Each number is 128 + 24 x the weight over its row's rms, rounded and kept within 0 to 255. Layers, rows and columns count from 0. The size above them is the row's rms in percent of the matrix's.

# layer 3 MLP up, 768x192, rms 0.269, rows 107-159, columns 0-63
size [132  80  91  97  67  87  68  74  89 133  86  92  72  84 113 111 167  90 105  82  83  77  78 122  76  74  71 146  83 169 120 127  80 149 131  80 131  98 126  83 133  62  84  86 122  95  70 148  84  96 120  95 119]
[[117 196 120 135 118 118 110 115 102 107 129 111 138 151 108 130 146 124 132 167  96 156 148  83 140 181 136 115 113 147 151 132 145 120 139 132 142 139 172 152 127 141 172 168 146 154 162 103  79 146 151 139 110 153 139 136 109 121 139 136  87 121 169 117]
 [139 127 172 134 143 125  94 118  70 121 118 131 166 182 126 109 160 151 192 133  98 104 146 116 133 106 141 163 146 131 114 116 114 112 128 111 146 128 145 119 163 149 127 109 136  97 157 118 161 137 134  88 101 155 116 107 116 119 115 109  96 136 138 172]
 [122 149 128 121 116 128 127 118 123 126  96 142  86 140 143  91 172 182 150 126 114 121 125 104 144 193 139 138 127  93 141  75 139 161  65 148 107 165 125 135 126 141 147 169 146 125 124 137 125 166 115 165 142 121  74 126 143 121 131 139 162 129 138 136]
 [109 150 104 140 131 125 144 142 114 120  88 104 167 164  98 140 170 130 122 168 128 120 107 127 125 148 109 112 147 113 122 113 151 121 210 126  94 134 137 178 116 142 108  92 134 123  93 153 114 166 114 115 141 137 133 106 168 111 132 146 132 158 120 122]
 [148 108 108 140 140 117 122 174 104 112  93 124 142 104 109 156 135 111 127 165 121  98 104 148 137 107 118 140 102 153 146 139 115 164 192 115 153 137 127 122 105 142 148  86 144 108 143  89 130 146 126 101 135 134 162 130 166 119 175 136 108 103 124 103]
 [167 118 142 107 142  97 132 166 122 132 147 128 112 133 141 101 100  63 124 127 114 133 102  99 169 142 167 134 134 157 154 120 113 126 129 147 171 112 123 106 119 126 102 144 148  97  89 125 108 132  93 113 173 122 146 114 165 152 133 151 111 102 169 120]
 [112 166 108 123 129 121 119 136 131 130 132 141 119 141 110 140 164  86 154 183  89 136 162 124 132 142 129 151 100 115 165 125 152 144 158 131 116 125 129 127  88 107 132 139 151 120  97 128 135 211 145 162 138 112 133 143 121 124 120  94 120 132 139 162]
 [128 139 125 142 145 101  96 124  96 122 116 137 102 134 116 119 117  84 122 139 103 104 174  78 141 102  92 137  91 134 111 124 120 103 180 131 142 153 142 114 117 173 176 159 129 130 116 145 141 124 156 152 157 151 141 108 145 144 110 125 129 112 141 143]
 [131 147 128 156  93 117 101 126 118 123 140 114  81  93 157 122 130 133 135 107 119 121 150 127 111 127 155 136 101 121 109 110 114 117 116 109  97 131 170 174 124 126 136 120 106 131 130  96 170 102 140 113 147 107 109 140 139 108 133  70 156 130 163 114]
 [ 68 130 133 170 150 151  85 150  95 132 112 140 155 122  99 140  98 113 157 127 125 135 116 109  95 155 168 128 112 104 146  98 142 153 128 135 140 141 171 118 128 155 122 129 167 149 121 124 101 145  96 104 172 161 152 113 158 164 129  94 124  96 173 154]
 [118 131 152 149 123 131 127 129 166 117 146 145  92 156 118 138 187 118 132  90 132 126 134 158 149 115 145 127 169 109 136 157 171 113 145 132 129 139 177 105 131 144 152 137 148 179 102 134 138 130  91  75 145 128 166  85 106  97  99 108 147 124 182 123]
 [137 141 125 119 179  94 179 142 114 150 132  92 134 138 155 202 118 131 179 124 146 120 160 182 101 111 109 151 126 146 133 149 123 128 158 120 114  90 160 113 118 144 103 127 164  88 114  99 118 149  98  12 106  78 175 118 110 105 127 146 155  98 111 122]
 [163 146 152 157 122 109 131 114 154 133 107 150 157 109 110 121 136 132 155 110 136 102 130 134 111 112 111 147 148 156 115 161 117 144 134 138 143 155 112 140 117 173 126 104 136 113  86 125 147  85  98  72 183 113 150 117 144 143 135 140 122 100  98 144]
 [132 124 155 123 134 129 101 145 138 141 116 139 145 141 149 131 121 155 129 129  93 111 106 138 133 100 136 126 174 129 118 196 130 109 148 125 129 137 101 136 117 140 140 162 158 126 100 116  82 127 143 129  93 126 119 126  66 114 145 126 117 122 200  97]
 [118 137 108 131 126 116 151 138 108 112 145 107 157 144 131 135  88 141 143 194  78 103  98 150  70 123  98 110 147 140 132 161 114 173 157 130 138 131 114 137 108 136 151  97 146  78 107 109 116 130 147  96 131 133 153 126 149 111 146 103 161 149  94 126]
 [140 112 113 142 101 156 119 163 150 138 133 125 123  98 113 156 115 115 112 101 159 107 117  91 100 114 107  52  68 131 116 164 137 134 173 127 135 155 141 133 153 168 207 124 144 102 143 126 133 132 125  91 144 138 116 173 140 143 148 154 117 141 158  97]
 [101 140 140  94 110 124 125 150 125 106 107 142 127  98 155 102 136 119 203 156 172 120 149 123 135 155 109 122  79  93 147 134 189 114 151 127 132 133 151 109 142 149 147 127 100 131 116 137 147 137 130 105 150 114 159 115 192 110 123 113 105 102 126 122]
 [148 131 133 162 121 117 104 158 147  84 118 153  97 164 126 146 100  82  89 143 128  88 147 101  98 142 101 125 165 128 179 138 127 122 103 135 124 161 126 141 153 145 133 137 111 128  96 134 144 115  84 134 142 104 122 120 114 126 105 120 129 104 114 139]
 [ 80 150 121 157 108 134 120 130  98 138 103 139 128 128 158  86 109 136 134 112 110 144 142 140 114  94 107 127 114 160 127 115 109 147 128 172 108 119 137 111 114 114 126 149 115 137 152 144 102 116 103 134 180 134 115 138  96 145 129 135 143 122 151 141]
 [118  97 194 130 123 120 163 216 117 102 129  97 156 112 155 147 117 128 154  88 120 169 126 105 118 140 121 121 129 143 175 145 124 122 195 127 118 129 141 133 120  97 117 129 124 106 124 160 123 103 152 100 113 159  90 154 122 177 123  94 125 127 160 113]
 [101 140 160  98 111 117 124 177 130 137 111  97 148  99 136 148 158 119 170 136  93  93  98 147 141 154 141 150 134  89 149 147  98 144 119  98  95 147 135 122 128 115 138 106 104  99 122 140 159 161 169 137 150 119 167 134 192 117 132 162 177 135 146 149]
 [142 137 118  89 103 135 164 133 132 140 124 138 104 133 141 136  91 137 108 150  99 109 154 124 118 100 114 125 149 132 129 152  87 128 104 185 117 106 106 129 166 190 112 118 129 121 120  88 108 132 125  79 127 112 179 110 147 113 182 122 123 126 176  94]
 [145 135 172 117  87 173 110 178 133 134 132 119 129 142  81 119 124  91 144 117 130 100 136 105 111 132  92 190 133 107  97 125 151 145 160 125 151 117 120 112  97 126 127 101 134 125 143 112 122 165 149 173 145 151 155 165 124 142 137 132 109 120 177  59]
 [151 110 121 118 160  96 119 117 154 107 123  82  87 133 121 106 152 100 158 146 118 135 101 114 133 165 120 141  86 143  49 163 107 155 125 136 143 154 119 169 133 173 130 152 150 156  98 119 129 139 127 160 134 144 111 150 137 118 136  98 122 133 153 121]
 [117 157 103 149 127 123 106 152 116 147 119 114 134 112 160 167 145 130 125 151  72 123 139 119  96 163 135 157 147 156 133 179 116 220 133 129 125 126 133 105 124 155 121  96 141 125 135 126 144  91 144 124 134 118 136 118 119 115 101 208  87 103 175 113]
 [105 108 155 154 131 108 168 143 109 107 125 112 130 130 101 110 119 119 154  90 106  84 143 151  97 124 169 135 172 157 120 152 142 173 151 136 151 143 184 118 162 137 144 130 135 155 147 132 116 109 133  85 116 143 117 120  84 128 154 114  76 113 157 136]
 [128 155 150 105 115 142 163  88 102 101 142 145 103  86 153 105 132  91 203 142 142 131 150  89 169 137  55 138 161 105 144 124 160 114 156 141  89 149 158 169  94 119 121 134 133  93 143 128 142 114 108 125 113 144 134 100 126 107 150 137 104 117 155 107]
 [104 174 109  93 113 136 133  99 115 149 135 133 175 133 117 162 163 140 150 103 100 112 160 136 107 151 103 143 116 149 107 175  68 134 157 138 126 102 113 113 149 112 136 111 163 131 128 108 127 150 166 135 108 127 119 130 130 109 167 137 145  82 105 122]
 [158 184 158 108  92 144 132 120 144 135 153 133 128 153 156 137 145 140 124 111 170 117 156 109  87 110 130  83  61 101  78 116 193 108 150 155 126 154 152 113 101 110 133 151 116 148 144 132 119 134 120  92 109 119 151 140 137 110  98 134 157 114 177 121]
 [123 166 134 131 114  85 128 130 113 140 110 119 170 117 143 137 119 108 155 123 164 131 114 137 133 108  88 124 137 139 132 148 162  82 131 164  87 124 119  66 110 176 182 156 145 126 119 138 152 126 157  95 101 145  99 108 153 133 142 171 105 118  86 133]
 [ 62 105  99 166 134 147  88 105 124 126 118 141 106 136 128 123  99 143 155 104 113 110 126 101 122  92 124 121  94 105  81 167  69 161 133 115 139 139 150 100 104 147 123 175 162 153 121 116 115 134  98 128 142 143 118  99 141 147 100 149 121  90 132 119]
 [105 142 126 140 127 121  88 150  74 127 113 130 146 124 129 106 116 145 120  96 150 116 129 122 132 108 109 113 101 151 120 116 145 128 118 125 146  80 125 118  96  87 147 115 115 137 136 150 102 106 124 142 109 120 132 121 121 152 175  87 111 154 141 104]
 [133 148 115 126 117 103  92 117 163 129 145 118 108  88 113 150 122 133 146 145 140 127 125 135 151 141 115 141 133 101 149 112 145  80 122 136 137 173 153 153 185 124 180 121 148 126 135 169 155 185 125 135 127 149 135 114 119  89 121  96 147 139 136  98]
 [ 81 113 137 152 101 151 140 116 125 126 159 165  94 105 146 125 162 122 159 171 146 107 142 143 140 118 104 110  85 106 100 138 127 159 170 127  99 148 120 138 134 191 125 147 122 167 140 108  80 116  91 133 112 137 121 122 173 141 108  76  78 131 135 112]
 [110 155 119  87 136  80 154 133 115  53 135 153 119 159 107 131 164 100 155 154  98 136 147 151  86 145 111 118 149 136 152 132 135 119 112 147 107 175 142 117 176 147 173 165 127 154 146 131  75 168 130 125 154 106 118  86 141 141 136 141 171 110 126 124]
 [139 112 157 156 172 121 124 154 108 140 103 151 137 129 113 134 125 126  68 157 111 123 129 118 109 120 149 127 120 141 125 116 119 133 142 158 120 128 100 104 129 126 134 117 118 103 136 110 128 136 201 132 110 100 137 124 142  82 127 172 142 122 160 157]
 [162 145 125  86 140 122 152 159 123 126 153 122 126 103 139 132 105  99 141  95 158 167 147 118  98 143  94 159  93 118 137 161 110 147 167 129 135 103 180 142 112 111 116 107 120 134 168 153 138 133 169  87 116  91  80  81 132 163 134  97 100 150 154 173]
 [105 124 151 139 106 122 155 130 153 151  95 132 156 112 109 126  89 135 180 147 146 145 126 130 125 103 102 161 137 141 130 126 148 126 100 127 118 120 147 101  94 144 100 120 120 158  98 141 147  99 137 109 111 121 132 122 129 111 131 129 128 146 103 147]
 [145 129 139 150 109 130 118 129 134 138 114 153 110 133 154 166 129 136 113 162 162 116 153 125 141  86 142 130  83  79 116 167 124 112 117  99  65 115 149 135 153 108 134 120 139 152 106 137 115 112 185 107 108 154  79  94 151 171 144 148  71 137 124 148]
 [140 158 131 128 111 119 134 142  92 114 141 152 111 145  90 146  81  87 164 118  81 110 182 130  57 157 131 131  96 104 135 101 126 142 143 125 116 139 144 122  86 155 135 114 131 123 106  96 105 156 140 150 125 127 163 130 147 114 135 135 137 101 148 130]
 [144 143 141 159 176  99 125 130 105 142 119  90 144 186 127 146 152 122  89 168 113 128  80 108 113 144 151 132 148 136 168 164 119 101 118 164 152 146 116 100 154  96 107 122 147 102 126  58 118 143 110 141 102 104 150 107 142 148 147 130 120  86 162 103]
 [135 131 146 136  96 129 137 146 120  99 128  99 107 109 157 109 163 147 144 134 153 142 148 121 131  99 139 162 139  86 141 125 169 123 147 143  78 148 127 125 144 182 112 136 133  79 123 110 110 116 118  95  94  76 138 105 148 126 120 159 160 135 141 134]
 [142 147 139 122 148 113  92 118 130  96 148 175  99 166 121 181 119 149 121 171  80 140 116 135 119  75 147 127 129  96 128 104 137 122 138 119 186 154 102 154 102  74 188 122 132 132 131 155 133 142 151 129 150 144 143  91 117 131 133 131 153  83 118 140]
 [128 119 131 119 144 109  99 167 147 159 103 104 143 100 161  64 130 115 112 126 134 109 143 118 132 142 106  91 128 115 108  79 109  86 148 129 127  80 126  74 173 151 160 100 107  92 129 112 119 110 122  93 101  99 161 132 175 102 135 161 137 109 152 111]
 [ 85 120 139  77 147 134  95 110 117  87 131 144 165 119 158 102 125 115 137 173  92 132 123 118 111 149  87 132 166 146 163 151 112 163 122 156 123 102 167  78 126 172 108 105 127 101 143 163 120 115 138 110  62 142 102 113 143 127 160 109 136 147 124 126]
 [ 73 154 117 135 122 128 104 101 106 162 105 101 131 118 116 139 110 143 130 127 116 107 129  82 136 114 110 174 113 122 120 149  77 151 164 167 122 107 122 133 136 137 163 131 158 148 124 147 156 130 108 123 136 155 120 134 183 119  83 141 157 159 136 100]
 [100 127 110 124 123 115 129 158 136 126 107 100 138 115 129 103 124 152 115 102 102 103 122 119 108 155  98  95 133 150 134  99 126 153 137 142 108 142 172 121 127 131 178 124 117 119  64 111 133 109 118 101 146 135 139 141 115 165 129 132 144  78 119 161]
 [122 101 151 156 148 131 119 138 130 121 133 160 149 151 144 130 133 165 107 153 107 143 126  94 121 123 117 142 148  61 177 111  57 149 132 119 101 107 147 145 154 127 138 140 144 106  75 126 119 107 154 118 135  91 156 109 146 136  96 137 136 116 128 156]
 [145 146 169  97 150 130 148 128  97 123 197 105 130  89 152 147  79 120 158 102 120 100 157 151 155 141 129 153 128 139 118 149 159 134 123 139 124 132  92  98 101 132 147  57 132 123 122  98 136 134 119 100 123 154  97 125 145  99 113 166 114  58 147  97]
 [124 108 167 118 123 145 102 123 136 127  93 140  96 131 154 147 171  71 141 159 124 124 121 130 117  96 118 137  85 157 153 126 109 103 165  99 115 114  99 145 141 173 114 118 128 130 154 162 156 134 132 119 125 100 115 110 156 105 128 119 115 130 178  91]
 [125 164 113 174 109 145 138  61 144  79 137 139 131 140 119 111 169 144 127 156  99 120 166  82 134 134 163  62 102 110 108 145 116 116 142 115 110  76 129 183 139 137 116 148 131  84 115 143 150 174 130 130 136 147 182  89 131 102 112 103 111 105 115 158]
 [176 128 121  97 135 128 141 120 141 116 126 102 147 162 143 120  93 137 131 137 113  98 176 111 138 136  90 116 121 113 114 122 126 120 141 129 137 160 128 154  77 165 100  84 119 105 162  86  85 111  85  99 131 110 145  90 118 117 118 134 145 111 116 115]
 [150 145 158 111 185 120 117 117 142 172 146 152 127  95 144 130 137 116  87  62 119 125 168 114 135  91 147 123  94  82 124 141 148 139 151 130 134 131 105  76  65 107 136 143 120 157 124 138 121 186 146 121 139  77 153 105  89 124 163 102 141 122 144 126]]
# layer 3 MLP down (transposed), 768x192, rms 0.203, rows 107-158, columns 0-63
size [132  92  96 103  78  92  71  81  98 138  99 103  79  93 109 107 143  93 100  90  84  84  95 123  93  82  81 130  92 157  99 124  93 129 126  84 122  96 117  84 136  72  87  89 122  99  79 114  93  91 108  95]
[[102 116 103 139 146 153 126 121 125 114  94 145 138 124 139 157 132 140 213 126 128 161 137 196 135 146 114 181 123 128 128 155  93 145 107 152 153 122 134  95 166 126 147 143 124 147 142 139 142 156 196 121 148 123 119 112 126  81 129 120  91 126 150 107]
 [128 126 160 138 104  90 115  98 130 176  99 135 135 149 106 107 147 121 156 105 126 119 186 121 126 113 122 126 138 144 104 130 171 132 133  85 128 139 115 109 126 130 125 113 172  94 124 109 141 135  79 123 124 119 139 132 126 104 138 128  96 168  77 133]
 [ 98 139 149  97 186 132 182 126 109 100 159 121 147 153 143 127 152 135 138 151 115 133 132 101 129 127 140 115 148 121 133 114 137 110 144 131  96 138 148 100 119 118 132 135 154 113 126 120 126 138 127 112 120 139 135 106 128  96 140 142 198  93 108 132]
 [119 105 120 150 133 125 102 147 130 131 106 129 148 157  95 149 152 177 105 165 156  84 141 175 129 114 112  81 117 130 119 139 132 102 168  99 138 118 136 193 146 136 138 126 109 101  98 141 135 136 132 116 130  94 134 140 127 140 127 119 124 144 132 101]
 [135 130 128 144 108 124 111 156 113  99  98 141 106 135  63  91 138  94 134 106 108 131 107 150 133 108 134 144 152 128 146 114 125 126  93 105 124 119 132 126 130 117  78 146 137 140 175 124  95 134 177 138 160 162 144 159  94 158 127 120 145 121 111 116]
 [109 126 138 106 124 128 142 123 148 158 106 160 156  89 146 171 112 107 142 119 126 156 160  68 100 114  94 123 120  81 132 130 134 139 134 148 126  71 115  90 128 160 108  84 170 109 143 119  81 108 124 134  97 129 105 121 157  73 136 103 109 109 132 126]
 [163 107  90 136 132 107 145  76  98 132 142  94 151 160 156 124 117 144  97 148 128  64 125  96 127 120  73 140 118 123 124 131 149 149 147 117 130 150  94 110  97 120 159 104 169 101 122 131 139 130  81 161 137 105  84 143 129 120 171  86  89  95 154 125]
 [122 171 116 152 140 122 123 146 194 108 141 120 119  97 128 131  77 101 142 176 186 112 132 134  80 126 105 139 111 166 107 163 139 107 132 103 138 119 120 108 106 130 109 107 147 123 169 138 151 113 114 137 122 130  98 102 117  83 100 110  95 171 136 140]
 [138 135 158 114 123 152 108 143 164  94 145 110 122 118 129 165  87 118 110 128 111 128 160 132 144 132 131 135 100 142 126  98  82  98 141  75 116 120 125 115 112 144 137 100 103 103  77 133 150 127 168 125 147  96 123 119 121 162 180  95 143 149 115 125]
 [113 119 144 129 187 123 113 172 128 133 107 141 143 137 142 119 110 124 162 118 110 145 135 129 142 115 113 129 144 114 148 117 143 142 105 128 140 139 147 113 147 124 135  94 129 140 123 120 104 134  87 100 153 146 166 147 124 119 138 126 145 195 132 137]
 [139 182  99 169 118 146 150  94 120  75 147 137 143 124 144 166 124 107 102 131 133 156 107 115 130 129 157  84 122 136  98 148 165 106 124 153 134 148 163 159 119 139 193 132 110 106 139 157 119 141 134 110 132 158 153  87 158 174 100 127 120 137 118 173]
 [172 150 134 117 131 166 127 127 135 140  95  84 118 100  95  92 107 110 175 117 146 165  84 140 127 174 127 115  94 176  75 134  84 115 129 118  83 163 124 140 135 114 167  98 132 121 109 132 161 162  99  83 104 125 107 152 117 112 131 144 121 126  91 147]
 [174 158 145 143 132 169 131 124 144 119  96 156 145 124 110 108 107 145 164 151 131 117 123  71 151 141 133  88  94 129 134 149 121  96 111 126 124 200 144 176 116 105 143 142 125 124 124 105 137 138 164 120 113 145 126 175 160 144 134 145 138 143 105 110]
 [126 122 127 112 124 161  86  67 124 119 157 121 109 111 110 158 118 129 136 158 122 133 134 169 117 139 133 147 129 123 115 138 139 138 166 106 163 117 152 127 124 123 169  91  92 109 123 142  65 130 139 143 114 178 129 126 142 124 134  96 141 114 130 119]
 [139 138 111 124 147 144 106 128 123  95 122 139 169 154  98 138 102 183 126 143 121 164 138 141 116 102 122 167 161 135 140  83 116 152 142 118 146 129 158 132 132 158 126 104 127 146 116 145 104 118 176 137 147 136 134 103 153  95 165 126 140  77 139 124]
 [100 146 135 153 132 127  90 128 116 104 115 164 110 125  89 137 155  68 177 120 133  91 146 128 120  95 113 117  94 174  69 149  81 138 152 107 118 125 135 146 116 154 119  92 114 168 109 119 144 138 132 127 163 146 115 150 109 142 152 143 120 110 146 153]
 [113 130 143 103 109 106 106 124 153 157 147 138  93 119 136 114 113 135 151  95 143 155 141 123 126 101 128 101 138 151 139 107 109 101  69  92 141 126 104 109 132 132 122  88 124 101 134 107 106  77 106 140 145 142 101 121 135 164 157 138 162 123 121 128]
 [126 147 125 159 180 166 105 138 108 113 142 137  91 151 149 144 110 119 146 144 125 107 121 121 136 115 141 123  94 128 135 154 143 108 143 168 150 149 144 159 115 146 133 108  97 134 126 154 118 145 121 117 126 141 121 160 132 110 174 107 133  97  99 138]
 [102 103 120 111  93 102 117 112 108 148  88 101 132 162 147 125 133  79 120 111 122 151 144 109 122  97 157 116 112 153 119 150 108 125 104 124 101 133 144 146 125 122 100 134 105  90 130 149  78 124 107 103 145 132 133 159 105 168 128 126 138 101 168 126]
 [120  97 110 159 129 134 143 150  95 119 129 139 110 104  98 113 147 120 121 122 123 150 149 145  62 146 129 150  96 155 129 163 152 122 138 119 150 123 121 126 112  88 117 119  98 104 133  73 142 112 122  59 117 148 131 142 141 140  92 156 161 132 122 143]
 [112 158 152 131 121 117 130 108 135 143  85 132 113 125 123  76 136 101 139 108 141 116 160 106 125 160 149 154 141  86 113  72 118 128 115 109 114 128 140 123 128 104 118 120 219 112 136 123 172 100 141 115  97 127 131 174 166 118 102 133 134 125 127 143]
 [ 98 143 118 147  83 112 137 152 108 106 105 154 126 101 114 127 136 147 166 146 121 102  86 117 128 153 111 142 116 161 144 108 127 127 129 176  89 118 152 108 102 152 158 121 107 157  86 124 133 141 138 119 123 118 113 120 122 161 120 140 132 152 196 112]
 [171 128 148  78 103  89 108 106 121 108 160 132 139 153 161 153 168 126 106 135 155 160 116 117 117 147 132 120 157 124 118  60 127 140 151  97  88 115 131 169 103 107 104 126 131 137 154  94 153  92 140 143 109 108 136 111 131 108 115 147 148 127 127  99]
 [126 117 157  98 128  91 112 118 138 125 162  86 115 125 129  82 144 146 153 140 132 177  98 148 160 101 120 133  73 138  64 116 139 154 126 112 174 104 113 129 135  66 151 107 136 134 135 116 153 151 144 130  97 153 117 128 126 109 144  88 165 159 108 126]
 [125 123 138  88 123 129 113 121 137 104  99 160 159 109  91 154 134 144 142 127 132 144  85 128 123  87  76 166 164 102  68 115 136 132 128  91 124  76  81 119 129 119 152 131 128 100 134 143 128 158 142 111 135 144 142 129 111 120  91 132 128 111 139 131]
 [ 95 103 118  85 112 125 140 121  87  79 100 158 163  86 154 138 128 118 131  90 151 150 111 133  84 121 118  81 132 147 150 129 135 100  98 116 122 113 157 103 144 132 153 123 105 128 117 147 113 143 123 123  93 171 175 173 130 133 129 170 116 130 107 119]
 [162 123 116 138 125 107 136  61 105 113 145 142 154 125 135 101 141  98 164 172 134 101  98 138 141  87 152 125 137 129 127 152 157 150 125 191 122 105 119 152 144 127 119 139 111 110 143 144 139 135  84 155 151 144 155 133 138 107  81 151 142 150 125  95]
 [145 111 164 105 144 146 162 133 118  92 179  98 127 122 125  96 132 139 113 107 133 119 116 126 140 110 122 132 129 165 159 160  93  82 118 120 127 137 155 149 157 137 106  82 123 128 159  93 142 109 124 117 147 141 124 131 134 134 171 182 131 197 113 152]
 [139 136 127 155 107 127 117 102 121  88  89  71 142 121 134 165 119 121 111 168 146 156 139 123 102 112 115 119  84 154 131 161  86 141 156  75  96 139 175 107 119 104 116  91 136 101 139 142 133 144  92 107 116  98 122 198 164  97 108 146 153 143 142 109]
 [131 125 135 126 135 111 120 128 128 204 122 135 155 143 148 103 116  88 139 151 164 153 145 153 130 152  87 139 158 169 148 139 132 132 164 111 125 125  84  89 108 143 169 137 135 115 115 137 119 112 124 114 112 176 147 174 115 153 158 115 102 100 141 149]
 [125 119 138  96 142 115  89  99 148 165 149 169 115 141 113 169 139 141 156 179  84  95 126 173 128 138 102 117  92  69 141 176 161 105 109 169 130 133 132 136 131  90 118 137 123  97 121 113 113 153 115 194  83 122 127 113 126 110 144 144  67 122 120 151]
 [155 145 124 136 112 117 127 128 119 139 145 117 119 138 150 149 116 160 123 112 123 140 129 126 148 100 116 119 134 148  88 115 160 134 130 140  85  96 135  93 110 125 108 124 116 145 139 131 150 119 139 160 130 136  86 153 147 133 144 139 168 133 153 145]
 [175 138 170 136 127 110 128 144 121  82 148 114 125  99  99 156 121 126 175 159 142 109 147 131 145 167 118 108 139 184 112  87 125 106 156 174 113 122 151 123 175 156 155 134 122 107 133 162 186 162 114 114  83 131 116 128 152 101 140  91 109 113 114 132]
 [ 94 124 136 154 153 162  94 126 160 140 156 114 108 131 138 136 116 158 167 135 141 142 120 109 122 147 135 137 109 138 145 128 139 130 168 172 152 104  98 174 144 132 130  86 133  94 181 168 146 117 152 153 138 121 146 131 150 124 155 142 105 129 140 140]
 [ 97  77 141 120 114  85 126 148 101  86 120 151 119 109 122 135 134 129 170 178  61 146  92 153 134 156 119 132 139 121 181  87 139 109 124 161 126 150 137 111 130 123 162 131 145 159 117 169 103 169 128 139 143 112 126  91 146 135 121 118 112  96 121 108]
 [171 128 146 105 157 112 141 110 133 143 106 158 168 122 107 133 158 152 115 133 126 132 121 151 109 119  77 125 162 119 138 128 112 151 128 142 132 125  85 151 126 157 135 101 125 148 117 140 174 168 148 136  88 133 148 110 123 143 117  76 157 156 112 158]
 [171 137 145  84 121 124 165 121 125 101  87 133 109 116 135 149 131  80 100 116 127 112 113 145 153 126  90 117 117  93 129 154 149 136 154 144 145 135 144 100 137 125 129 162 116 120 153 132 108 115 145  77 116 133 125  98 107 149 124 135 120 136 173 149]
 [128  79 146 112  74  95 151 107 132 132 138 116 124  92 145 116 156 125 193 106 118 140 124 158 125 137 174 172 117 151 159 176 120 103  83 121 104 116 154 102 102 170 168 105 131 140 108  89 136 136 169 149 141 160 139 130 147 142  98 116 126 151 117 165]
 [170  86 165 188 103 144 116 135 154 136 125 155 151 116 153 142 151 135 128 144 150 123 133 134 106 145 109 142 108  68 172 156 132 155 155 125  74 118 165 135 130 126  99 120 108 105 106 134 113 157 112 131 123 109 130 129 147 181 142 149  80 171  94 111]
 [147 134 136 184 161 137 132  57 159 133 100 137 155 110 120 137 108 114 135 110 102 148 151 115 131 179 135 119  99 110 126 128 121 152 155 108 122 102 115  88 139 104 134 130 110 131 106 124 106 132 116 163 132 102 107 144  96 139 162 172 158 119 114 152]
 [ 72  88 162 114 121  92 109 125 109 144 121 136 142 117 139  97 158 170 179  96 116 126 105 112 126 130 119 138  89 134 154 129 108 119 123 124 121 127 140  89 125 103  87  95 154 120 151 164 121  79 108 139  87  97 123  93 131 136 129 155  75 126 153 130]
 [148 121 133 147 129 169 152 168 121 117 100 110  74 100 144 121 109 149 132 139 147 107  83 146 152 108  56  93 131 150  96 107  86 113 136 142  80 159  94 160 176  79 147 111 167 137  97 123  93  97 152 128 124 164 100  91 134 138 104 123 118 123  88 155]
 [138 140 119 116 131 144 101  98 136 118 127 117  89 110 125 125  92 168 167 140 106 124 106 121 117  97 108 115 123 113 137 122 115 109 139 126 141 147 133  92 143 157 173 109 114 114 123 157 181 135 128 207 144 141 118 100 126 150 156 109 123 111 102 142]
 [143 161 130 122 173 144 107 153 158 144 134  86 121  92 103 115 116 145 158 120  94 115 127 154 119 118 141  86 106 131 138 121 125  92 137 119 104  99 140 101  91 122 156 147 140 116 108 120 185 108  74 127 129 165 109 126 160 153  79 135 163 127 131 134]
 [150 117 138  97 165 200 126 188 172 118 122  91 162 150 127 145 104 132 130 152  93 100 121 124 121 158 138 155 127  94 131 120 145  85 114 126  88 122 167 108 136 130  73 115 114 123 134 129  96 127 148 120 157 162 132 164 134 133 145 135 164 159 107 140]
 [129 138 117 129 184 113 118 155 120 130 105 149 134 144 147 122 148 118 117 128 100  73  86 126 103 121 123 123 113 141 110 155  97 139 154 136  85  91 134 122 121 154 173  94 138 150 101 138 168  88 161 136 121 124 114 150 136 111 127 126 176 114 144  84]
 [ 99 112 131 110  88 114 108 170  93 132 143 112 123 160 144 163 139 134  90  90 131 104 125 147 143 167 102 145 127 147 195 128 125 140 105 137 142 111 184 120  85  80 160 107 119 109 115 128 136 116 129 107  92 128 125 117 167 146 130 163 151  86 120 114]
 [170 142 154 143 115 146 125 108 164 144 107 130 126 112 117 161 180 128 129  97 140 118 105  71 151 137 148 118 127 144  92 125 109 100  81 123  99 116  88 112  85 118 129 107 135 105 116 117 146 137 144 160 139 118  96  86 123 133 136 139 141 113 112 107]
 [ 64 133 165 176 131 113 132 134 152 157  43 157 139 153 137 144 122 134 111 109 136 123 131 176 121 133 115 120 145  98 130 138 111 114 113 117 154 161 162  92 129 130 149 161 109 115 174 131 134  89 177 165 113 131 140 151  91 126 148 135 117 131 126 142]
 [127 125 133 114 135 134 106 135  85 152 125 142 141 144 156 109 150 114 121 114 144 119 153 124 106  91 120 181 144 125  72 162 123 127 124 116  86 104 108 117 102 136 105 115 125 139 119 171 139 112 133 129 108 144 140 142 155 130  89 133 147 115 119 105]
 [144 145 128 116 108 129 148  89 173 105 172 139 149 135  63 132 139 164 160 167 107 103 152  90 133 111 123 130 121 131 137 130 119  99 130 142  99 118 121 202 185 109 100 116 131 136 118 145 182 134 137 115 157 130 137  97 133 119 100  86 112  94 142 130]
 [140  99 121 159 126 140 144 118 143 112 113 126 165 167 111 115 100 108  94 106 127 151 127 116 147 153 118 115 132 114 136 130 121 143 168 129 125 134 138 100  91 126 140  93  90 181  95  99 104 124 138 159 170 138 175 104 121 116 143 113 143 152 136  87]]